Weights of a small transformer language model: width 128, MLP 512 tanh GELU.
Each number is 500 + 25 x the weight over its row's rms, rounded and kept within 0 to 999. Layers, rows and columns count from 0. Numbers have three digits each. The size before them is the row's rms in percent of the matrix's.

# layer 5 attention query, 128x128, rms 0.0647, rows 0-82, columns 64-95
094:528526519482457505537495488526443487497503503487470467482487484503480495486475539537453523537519
088:527557503469482513509544493474476487487494497515512506530458507516462506509546517494491505453491
095:493444449499502533479466488533465507523522529487469452552518498515465493500522492552509482512534
087:446535495454507470534490529509497494512505511516497497494511545499527471489508524495489525483482
082:489533486512507496484511525533543559485483509528512489506505512462485503496482523479503491463525
093:479495540539501461500497478483479490480472465503449541458484490484509513497468475498555520525505
102:497474495485509501519526490504526470492490483451520480438522481455538489530523477479516530468466
103:515571492487496536522510525517483491500481496483494534479492462469509504494565448509495501527458
101:520475471521518544529514494522457495513512515488514509476499475489436529513526521520473473498462
106:520492506496504547493490529475536519472477500475507463501531521527509523524529521525491476484485
095:485513492519473499480509521523520516468538482474530488514528544521531478522471508488477506502496
106:493526418506448538489512485460495493511486519482515495476530524488487511509487503469513534477483
099:498490511519530481554493530456503520501477480529513510464495522467493492464442504465538488526506
113:526460477459523541496492470483476507495488528513515481513510518515525509506541489480486490501496
102:498449509543473486487547536467472482547487497526510509462519493442473488532467475502540513485481
093:587509517490493464499489544490490482513491528530526504513551506491473506517500464527499500474512
104:478489507516472463462492505494518470486481517508492530533491491514536564501540462468502461505448
098:477494539498449485508481483514493531514509541494519526513494507494584520435489460469481515493489
090:487516501510506460539556472499531502515522494524482508510495492513491453532488477498476483485522
110:528505477457506458500521509509521525529503476525483514488507493533450518480515532485539496508479
105:531517467529517499517527515458508488519523465510491514550481499515490512518529492520505501492501
087:515482503493465530484517479476457475481485476527508525492492473479529462510460464477494519536503
107:482511486534510487472531507508537484479539512480545474501504504494493516551480529499467518520545
095:461510506497489490495544551447502532470483506498512451490486501502503478528476523516499500487517
096:517503522507553517486471543457511512480523459439499446488528542485509515531474485503481497502485
097:549503473456448467517509504514482471519506500502489468520548524519491510538565501538487486502502
092:509491504461506498519515498507482491489484496527495505499550535489437515522469491447509537503488
090:543534494517507514515467474483479475473492490522510518486561510505530495513518486507457530512527
104:517505490492515492478527529464492480461528505521502527539529504492492482480477472525516527494532
105:488513528492472504509534490513515520478468527530511501513488503484540502494513454524512499454521
106:513487476500511489468458512525511480520502533467488447471526534528533465511496504551532521445517
109:498525459492512479499505518495516525473495539501460502498475498451493486474470472434558511453447
092:528484518494548515515461511525521529466491476503490499451460510506501498508465494489480499536488
095:518548486514503461544498505520511530467505518453483519520492520522566498498495450535465468536505
095:501495514453496515470489510557480519489474484521496473486487454486520529501540534511519502522528
094:461471465540514476487528505533533485494477476487488483490545496543499490506488529486558507482493
102:442461509508476457466472526531492532467500534509509556515518503498458494511512512507477474528508
121:488515489467471497504517510489506468517519496495543520515511473508477529490477514518490480490512
081:491480477503585530517483461513449539489451448519456512485500493509526483475508527527475489497458
099:511520512500432468543532481505520481533475490497486489489507467484501476507537491476500468463481
100:475503487478462520500541484519485486533491485491502448516537491459484514479489518453491515472492
107:475495531493555492497476479542482506490532469465488501534484525543486554502497521522481479521494
085:479525525491517456522489508562520470518504496492534489460510504473473475532490476516509480510513
089:520506499504460533446508510475478491490519506542512494532552488526486501546511515523478567511502
097:484560489493490495496503468479560513484475501494509521502495549504482518514468431478499518538479
091:517487460434467499504455514526476499493547532498519510538505503535499509510541500510455498510526
096:525549482493496478486458516510500528504496501521503503488482508508522449484485529469537539472482
099:504515505495503532499506463501514469520500469497506485472494510506513470493513502471430482464509
093:542533517523551491490487484503538521493460529525513516500491456469476522456539477467500485528517
095:488507542492529488499495473502497500483501478498446489526486505516564472469547464532518499499460
100:466525482510484511465477532515525514512444488504518498477476493509497462523476503494485521468488
091:522473521469457497479519501524461505513524514525480502500472512494536503462504476428523475536482
094:509506526519475510534485495486461505514475500476485531529486494480501498504499514506467507490513
096:503502517545488490504502515497503522505510488507509531478525495462484488494474500471484438524541
092:467482512515540522514548505463557487505529466496474474511516477517490506492464563495511500492530
095:498491490491500490525535508453498532494509465485542487488509523478510532526452508445488521468431
091:488544468511492522448479513484482526490505468475510547494520484541487531520474530565445511521481
107:494514466526458505493466480596496466450494525484495497508511485494506514522524490493512502489487
090:517502486460518488540511511520506525520528511486485464485478488462476460493492521475502539495572
093:516506467501505460516503471536535501510504523516509491545525515447542489505488492504514485491491
096:467458468494479518454538552502518512548504529457522492503497481443451500542488526525510516481497
098:524484496496496511463533454503510461515502504497498515526473451506496524499487490520466550520461
094:475480518481474500513473511516500501491524515497516453494504556501514502477495510503480482548539
092:505517475526507478523525505534513502465516447489505489468491481514504501451524477509528495534516
109:503509479459461510496469521509478540512453513494471539518499496525530532479557509485531469541503
112:509534503504511532510520532479463506485479481494531464462493510491532479472466506489489504480495
117:476468474515523528536431469477493503500511512455525483535516491552517487488481532518479506464515
104:509468488489500503516502451537528510457520518500515489498497536520491480515499519512490523472488
115:516503440548503496555522452529445464528507509521524490474482481506499493489503526537507469508520
094:535511524502492485536491479499469459561485491517476535498464530477512498464489470569529535450473
108:475466485520504483529468484496458502470504510486511489503445462510533498460493440512550457513504
121:503498509516477508508471484541472499496496539508454506464500484496495523461543448471457490521498
103:438579512528498469516484532486472475468474537507474484473510484522496521498469530503538478495471
111:491500485533532424511516508451468468473504489510518483502492530478501482500480525506515489512498
123:492506501517499518468485545496510497514489496472490480534488513495489507506508498551476484534536
103:468515496520498520492461517501505493524512504486519465539532534469504517536469504510497515480521
110:506499549503477517550503469480491529507456492484464534504545455513506496482518463426522477526521
129:510496437465512508473486492522476526528484482445501493523511518499483501534542492503512476497502
109:532512468535522576475517493524503481536489502476507424473534492535478501567506492525472513496537
113:484498483544498532479501474488527497493521547473505478493484526539475494513478480533516509482459
114:503536448492523530478450451546527510504512520443517489489498492521517500518535507513513497490505
093:475448467528465490485490511499543527502526498499510528463476516474491455483497522474483527493519
101:481475508490514476483524527491494481539491489459508515481522535526509491502461537476439504475514